{"n_layer": 9, "d_model": 320, "n_head": 5, "n_kv_head": 5, "head_dim": 64, "d_mlp": 1280, "vocab_size": 16384, "activation": "tanh_gelu", "norm": "layernorm", "norm_place": "pre", "norm_eps": 1e-06, "positions": "learned", "qk_norm": false, "attn_scale": 0.125, "bias": "all", "tie_embeddings": true, "parallel_block": false, "init": "normal", "init_std_qkv": 0.0171, "init_std_o": 0.00402, "init_std_up": 0.0171, "init_std_down": 0.00402, "optimizer": "adamw", "lr": 0.00158, "beta1": 0.9, "beta2": 0.95, "weight_decay": 0.19, "lr_head": 0.00809, "warmup_steps": 319, "schedule": "wsd", "decay_fraction": 0.797, "decay_shape": "linear", "final_lr_fraction": 0.0, "batch_tokens": 131072, "seq_len": 1024, "doc_mask": true, "z_loss": 0.0001, "train_tokens": 731400000, "steps": 5581, "dataset": "wikipedia_en"}
Each number is 500 + 50 x the weight over its row's rms, rounded and kept within 0 to 999. Layers, rows and columns count from 0. Numbers have three digits each. The size before them is the row's rms in percent of the matrix's.

# layer 3 attention value, 320x320, rms 0.0538, rows 43-63, columns 64-127
100:435562497495547474550424474398491454454495529523574532490510449541473490532497499484511460630495517516469428476424441522498543451534534429444497456520495670504489544546517447539487493475463476
112:427542503513474496459492511507498456496547507469517499508544514559497509401525477450495566616518395523483449469453555552392527570537466568525496537562513466506522394514492399386441594488506471
113:447504544578573567506522464458495474577522576489512457513516377586482506479571479560534507465427456520524417484432524506493428460564452537469504518522503482535460521432537430421467535512444519
118:446505529536595492426497546477504494352532463535491474486484399576466507451535537417529350456572503523495515599553540620501540497399529540568465547439514515514504570453471567450542508498492507
109:471566557402428514505432474445487530553519551523514534499445578627524531451481484516523517486473458490514495578404481472392414532471509445513503623556474390414462449434446557372471543494468527
109:546594539466492494572556459636503550491531571462465461507521541401498490566470438542554517459505535468527457479479475515593552480486486498508479481468417561518495508492556526620517508429553533
112:450552553525589496526501453543511562394598498513393507524504398419473473619506499387537515496493478483502467503568447538593471489526485496545489578458563516510543593447533527405577464446469527
100:564473467500477542511463541428492466517401504460527518531476538526481504473469506504507495439564563507499537404464553599472370506511515451464489547493499533459584524567464449496398608516514523
107:548559504554452529523519527436495501490451631452480520491451510506494491504458478392505521317565493461498564427566507490480489466476490512486505687470570519502559698515563620475509460504460483
102:581454478494543522461477556491490517518543515562543539482497437627546496510439493621531474487466583475511520519535549521498583417461521555560483446532468461495488453502492482492391597561528628
125:534409485523436521492517529523500471611461518459589565487464516519574529495466538550376549449472476546508442524577500440530423488519500591522477528546519416530417517414525520569521416469514548
113:525453499463470520421415528423490514496459539557548574499418467642529524424452516485416419435535547487494562542493547492444477436413516470511457607567512482428484553451437546446467545532530528
116:446547572448536502553490446559512574423609441538524487489480538595509471514489451526542576532483477487519398492528426452489542522461484555576490605498506436413484432413562462404526561557475539
116:528475468657354508449511516453491368566502558448505605510455379469587519542492558546476542457431477508503465531575512489503412458479508551528495530537534518492508543395521511582520437447505511
112:462525503542521494507457460441509521594456574470420566513526457437497486563500493441530448528460475464518572492411503498531479556545485417461513417502534620537549428658464528461488361430493474
131:557607434470469543563591485390493439433442503421540486498546598334436485504509497554501587482523570523495485458552461529485460512562512525440502533510515514546551668567580555570506469451456442
105:512530491546429489518541513581500473508527518497517488487434418526564503523413541630542614492552525495560399360531435482503546476493493542492494566491550414471552449465589447529535542578465603
103:435555535528554541496479436402497406561473539555427468511516481549455529499571496525561388448434462514496556577503545554492370478516494488523530459490453437501546564353455542419544561525474536
105:559535491531493507479461554453504545487482495520503607503461561561514480518413508489569539415594578453496604434534500502447490521403548477541530633535551452454528460543500512438429541559476541
103:432513594473479465491537494595508525503537557494387529509503614526550500452508462499535549446536442497553507473528500494489484533484412526529489638523534429482523416474555556347589486483480537
090:433528479497462438510469473516497465375504495535538513497462477489441488504510497381499453572496411524439600536391480427502561533510532469438488518554434657531455523515466487529546470461564427
# layer 3 attention output (transposed), 320x320, rms 0.0511, rows 43-63, columns 64-127
093:457568641579446474525427524503524542482511435537407412496473538456595448478502476530480436462537592500477435466580513533515492456483539480505488574507445406494497437474557454549573448500580548
114:478452483551460452506505501477535585489523491584559503452460463491507467550494491518462505466639546572539513506479461512510441403481467536488504568472467527456520468586493544507517531480550492
109:525503479549609473472433500520486599447465579467512433503480521461487507510501566451398495503665555442542508482573462467539478507463484481475508545471502481451515386593564561605529560383530480
111:438502531542450596518456554497491501542536410467470587496535496424506468479467542600431548485447565493470471370404481514548499491622411469454530409516498545586534513605481464595495539528518530
104:512535541572562494534581518487486521496458546505479426463494461520494502573496487471437523455547520530542477488569469420458601491496496535506470545478531551487583510601508594531491442466480459
105:510471437456478480452416517519509420483512405507509445518478510532522517453501544512442478543447477525482569584509530500501495487496582490532473400501484515552513512413514449451490505549386452
106:435485558504387508426406609525523522473504396505551521565536439421530544485496531558480485514512538458469501425471465503534448515448458451494535497494470520481479451578517470500515564597609417
103:519504444421508473568512429518508506458529484496489484524479530439529426510497477518471462513468453542569507492455542497574533572509615468432484439623462541484380454386410524520444380404540561
104:491497379447547529436453414501476600465476429473432477553520511446517500469484472602386433609428468495558521545422493460538520564518551462496534395595473512544408437501430439542500496467469603
099:530496398553566484577592422537503446600496558454492480469473582460471549473454477462608479488473469462515538510506558519516546455590470504461469407517483542476464482473546555533457477370407467
110:593501466549612463529569425532461551513456538438406391489506564536466508545471565452500533502484458488498531610547435479510505522506568468501515506497557459463571513540539512473487512455417531
110:519573484540564538582533436486476502560492519422395507452496538395484510537450498566497545445431504495511491423491532512536592514615542414449504391558479525565445466540506527608486446370453633
112:511468494600520526449480571507511513558461513512549444495501477475500610529463552527483477493538548468479514534552475406494477466472465497489485499401482538503613520589534494523489470499526393
114:529551500454581438538539391546471569510448479517444482525498609517514481475523475518542520526465393513511550575466444558511531509531520448505557532565503436489406484588519536475496561463419562
105:435487624437455496433465611441526508357538422497519530515502479462508449542539488488452456481527550537539413349494515495469476526424482514561463548515427494470452498486523508477527555513544531
122:508469463449452452473394486514482585498511523580464472541534496560519475415513450515505464642525412476510491572470482480471463532437496452435486546515510467499452491442417398380538514625469518
097:557492392540572442509485432559486557583460567517512469523497518575511573522453467507562510572487452491524579668492455432485465532521521592527528569464543523468497515485473559456477484489481459
104:494550591497572487496495511523472499448454517522532518494537480445439454469571526448422511454603530506514468412564463515544539534495448492502527639517522546544427497551509594614518519468552453
104:466531421468528527526580449511486546561508496438475470519501494493489511559454445538482466558415442506534521467478544448539580532523547496486493395584464521456510534474458531506418433423509510
105:482460438508463567379468510510493516421496453498592475503551380495449536595477610536469496502535522485506529510480412434474535512505521530563564555453488599548558581578484509507462519527485432
088:464506666486406537528483509444506500557513417477397494495538511498532455499509490590430498451508573515445462426559489561517493465515547480531522488490497385525521485514507456518574483543521532
# layer 3 attention query, 320x320, rms 0.0445, rows 64-92, columns 64-127
077:478531538497504548449509392492508442578545486459388481548505514501503473526542500526572532479445464463445520569535598579536515508443502404534474470479515485561439412459458425427511483559435508
081:507529600542446508543522609496472430460515492483484440502511529598574473457474511450601555519463531510489496454549530560493528570531477544465461483454422522526450482465509546439470451488357519
083:482492472488467351543554361531511439405456531552479478465511524510548538571447531391510483595473488533500444519462489367534470537555520457458515487556409557473486632477461518446540562490478508
078:500525533488535573504449563464468566511533424565483479483523481492554414517498434447551439485521466529461546441526516503502530508441480501432521547455458479472487450492437469481565448502578529
075:522447548592410560517477558483470525489574482465478465546514446610457459495516575483492539477519547577413525499411521525428551452515533552448496542553568485489492457483528514417437567510498511
066:521523561521527503560573564454506450560583452506494408479507465624460449503460541435517596426465569502503492425472482501475515471548481483433527482503555551494579521399474536436427516472480497
088:499450542464538473470539411504479532517475491547554518450550522425566550561505540519484393506580436515441480499501613454560497457521463489546547540590617531499558595644482543500475500573553414
074:457559498477449530505555466489510504504430519531560523408467472445545496474425542547402467472589434591452507490511430469505492466497547611500546529501527491530512616531594488536586543470539501
092:531496558512528567499484530548617422529528483518401444550503507569561526515487474492560438456476498467443507497490513474473470569460474422519476406515461498482353466427544428452466468552438498
083:471486534543594536471349533514469541533473515467498488517472586461444469416495438530505506521598487535521496520483495481494538512436533575505482491441479545478481541539564435502534581492557585
088:484480497429517519519457460560609479451427503494409463589513502484462482493493396461447515598500505521477440481533526497519529514522497460540512517479558420508423448445556514501531448546522460
071:511574616490475459515511474526512496471534530479536438449498467522532517468434517466470466554527541503567502415532499443538540551554466401371530489488453469495509602310543452504534435529441439
091:409490481508493459515454520438407620442430476517555569485460547463518466382504562528479605505527493607573443423513473508476544471535497561527536575461542510481630441538510534556507542490546523
073:553444438493446550530410523474532525493512493456459496577384478506502456502440418461530599508442517545447552487479469501457460489499567475569475505553654422538443504484392535518488354476471467
086:489467410515526390492584408512569492450433483533553450500544511411464549536460484470460441517462515474504440502509495367527514430527469461537539502529459489450545513446550490474503509513586459
090:521500427529493521493445528425426596487531459518514590448485446468567454445523525590399571389529543479492601458600473543481514550463524506472496553486553484515572459572480494568500476484542512
092:509468410473549439542540442468575540491489532495480472558497556422435490539509450498521439545405483478565462566522492456528533491376525431555493493492571509505494418500498548479455462540520460
070:459500546619556551523507577440504468584468493473441432519549515487578509583487589522455438422577462500564611453525488466590517488535507384402472481504572532452502532572540508431504528520448565
113:478451507500455419489530382517495548426483484579509531361532469483430601569447576471553385514479431530444501519533584395535579428528422519562619452538443464559581580504555479556539515488539447
070:532501478471444499524564435537535501518522427522414587364465476497499531554456455556534544470490472498373630577422497484481481459480512451519528501478495410461442495503442521421486501466540508
092:414503424528504462482434407495414544544549524513516514437525430458472525491456543533481534477520466518523532553535429421539526402518524577553505581478552522463696520502530476563546553436619511
082:491513507525491507475516510500423461466506481516526565422590420497536523517544478545535428559511427532514528511488399567487508490541501588495517516584472583568554547534446511485529507443478492
105:519478533570531527562526530474524402572485503497471403587453492508516414519474465465503535458548526470509456519462518579496509510438526485445447455437549469459482391483460539424530495526457610
078:464533555561468439561489542520510447496493550595535501524457521556494471418462530454498576462576551534474388434517450443482586586479424501437475521445516411462516524431582466543541537484456518
095:431454520473465442475518429507413534476511498568541534380475484507507572494399529545517491535487394572511493571496556420512479464516501519517529588561443555494585612475490487571515554428553422
066:554421554567547470534572519569507558500524475511555535494523530470435516528489462461546480465464491560493610542381530554568494557475500487527577511482578501569497545608540547500455514537547485
094:602531465513479544528542577543581521401503489494413440553555484502513549521533515471516501501435604507464494540458513537485472606495448380480517382497442498549464500474493518412427418550431485
070:506461439517435421501462438534497448450457482598537507484513463378522465480487581466502496533456454501490498496540500571497527416501514631449510422482516526517438526626458529425534546563538437
087:485485527520544542434466523553503465596575550438575467609471514492483467539518463479552547481593552436486458543492510569507389529484572570469460526498498451467477494532484497465449488494495535
# layer 3 attention key, 320x320, rms 0.0403, rows 64-92, columns 64-127
085:479486461516500563553441499489250505492495517478577482495498517515551424497505429538475501506514509532489588493506500518498506471475626452393425548487449485515462473475521566455532498455431529
083:501508449530517487399502477539257497458551480522526501334471440482487491521516564439460553551547460569471509564496555548525500518564482522494582536517565470546526522440518512470495491460497495
088:462565508493525506475539442520769526506501474511452543553494506494416533482524486493500511460550551424548518504492511493482434517519310520525513519581515482520449571540524496553477510488529539
085:504511506496477438467507468463202437522513505482492481323515457552550547495520472486481512492514388609398526576527478489513528542525541514528513496503487568497549564481536536554507526469412492
080:480529496479534503488424475483278486484512595531527496387466558478546459516476538469513538518507455455532532481528516516512514508568459521543512469492581469498486563489448555501577533448381566
068:491550532534476526429480461496347426465511558486431503416483469512607458536528527431427517580507455519474559537594499508498448494573488523492574539497582423527450502525580559541483503450446510
089:541527424496502466502565452517890517462468490512428525571552502508401576478491503486515458480443509445541494504479503467481503499470431491500546482540458522481561493492501482510472526543571510
085:460506539512513410458497452452694515548526477465432477533560554505465559494497516481550490512449498448521499479520487449520437510492381485573556503495490531529617504570482481547515495557595486
101:513500420513485574517477496480560460488474503461567510677446501504532374502505496488511507514496514475610522489510501509462495475476583495466359484484528509497454491484513545473473514481415553
088:420453553481471478504513479504224497521512482513496501378536473484504455536517479532493529468474451519396500517553498543520509466544473533527550508488506507483551491534517467494540492480550507
102:506473486527496580539446508499468464528498510480541473672454505524519388517511483509477510507510502487576492501514480495486496469485553523468341504458479504510444451507497557506513504498477503
075:502429427458520510448571508531755470543557517557430451519571492512460567515491503467491509470535478457418527512466485471502438537501444567542541476529509484519512475564528501509486546542512504
100:476485576500484432504563505517478539504496518547466492333541480479420618510487526484504489490503472521422485524497523505524526516514403528581627527488490484505551482524545455539528499525605446
091:553498426492514589498472508487454419498494469483510502631459537513565390495518520535477439546467553500543489511452500512472550498462580464479380482466504458502473510519461569482492510487425551
090:489473541539506599529510523491783519501469538505512495710463529497492474499499484507504503500494486430609494452465471486488504468496516530519382472487464521492431450501490517541511500528516535
097:495505553492500432508508503511336537508518463531457501312547510504444594493498518528511475466476482554362482524505478494513525493517478530528644505490489509491560487518492450524491519541552461
100:503477508543513573541497560502525470491484528473537454706471485512533399504499461519457504497499530470580488486497476474505502482468544521488395502462484477500444449485474524489510532484450497
075:480477539452522523439557404487572567419450537492550479476494569456484515466531500545467515483401450469501474489484499416509503510466572598489465481562473465534468543444625485505505554539475443
099:561527419482509478445591477542910535458464498519463493570534509486444636529482533498519456523476491435512519456505527473480496524466448460477523520567465517489499520538471521468461468522535469
084:571504427467558526508446532454685502415532510503467456636445527498474486531521511497532448545495571493567510451497423487483495532505503468423453501515523521477468490514433440559495475546425523
103:475498544512487416505588527497554543505475513542495495343549533470431590475494526493508453509509441520391475466501519487501518516523410494542614501483449507520523457500528466539513499516583430
101:502516510480471416449542471526613563465489493551428525354521476494432642488497554477552485490510482510428482502530558508487462511495438473494613512530478503502567539521513482531470514540603435
095:441526547512498545532420530492101473516523494435516497497467484514573350479519445510455547512513480520528548519490467523516522507547586518502431519477514493517457491471501509485521507451420517
083:423465560525577492517501548513134491570558530480531432405503474508521421515530476515494543500521506550502531523512512549542505498591490564524516506506519550528535504492488510472561500470474523
105:472514487499529416476560492488661538474486493556460493388559520491436606508474561470495486498509507504437472497510519486515475517497405522526584514549466502509554509509504484480503504531538479
072:492525502485571609579535498452522423515550508326378538585554477614534489502478497550483481447472471526540465566535384504476526479522463423506545527499456542396485472444420465457471473563478513
099:567509436511519560496490515520598475479492518456526535659469484515528423512522519487525514492508538472589490475459471492455488499433578485433392504496527500477442525534470535495443509476392541
079:485525584525527462491513516495586543497495428446436532517487531491464585471502421491530464517496501527448468492444542519493512516456382420621500506503454460499551461542471510566502419500661524
091:442469529536484513580439523494145499538536535426527451445480420548577355484506455524478562483523453528490527532479457529521501493531579496472455499473533480537464511472491479492555518406454567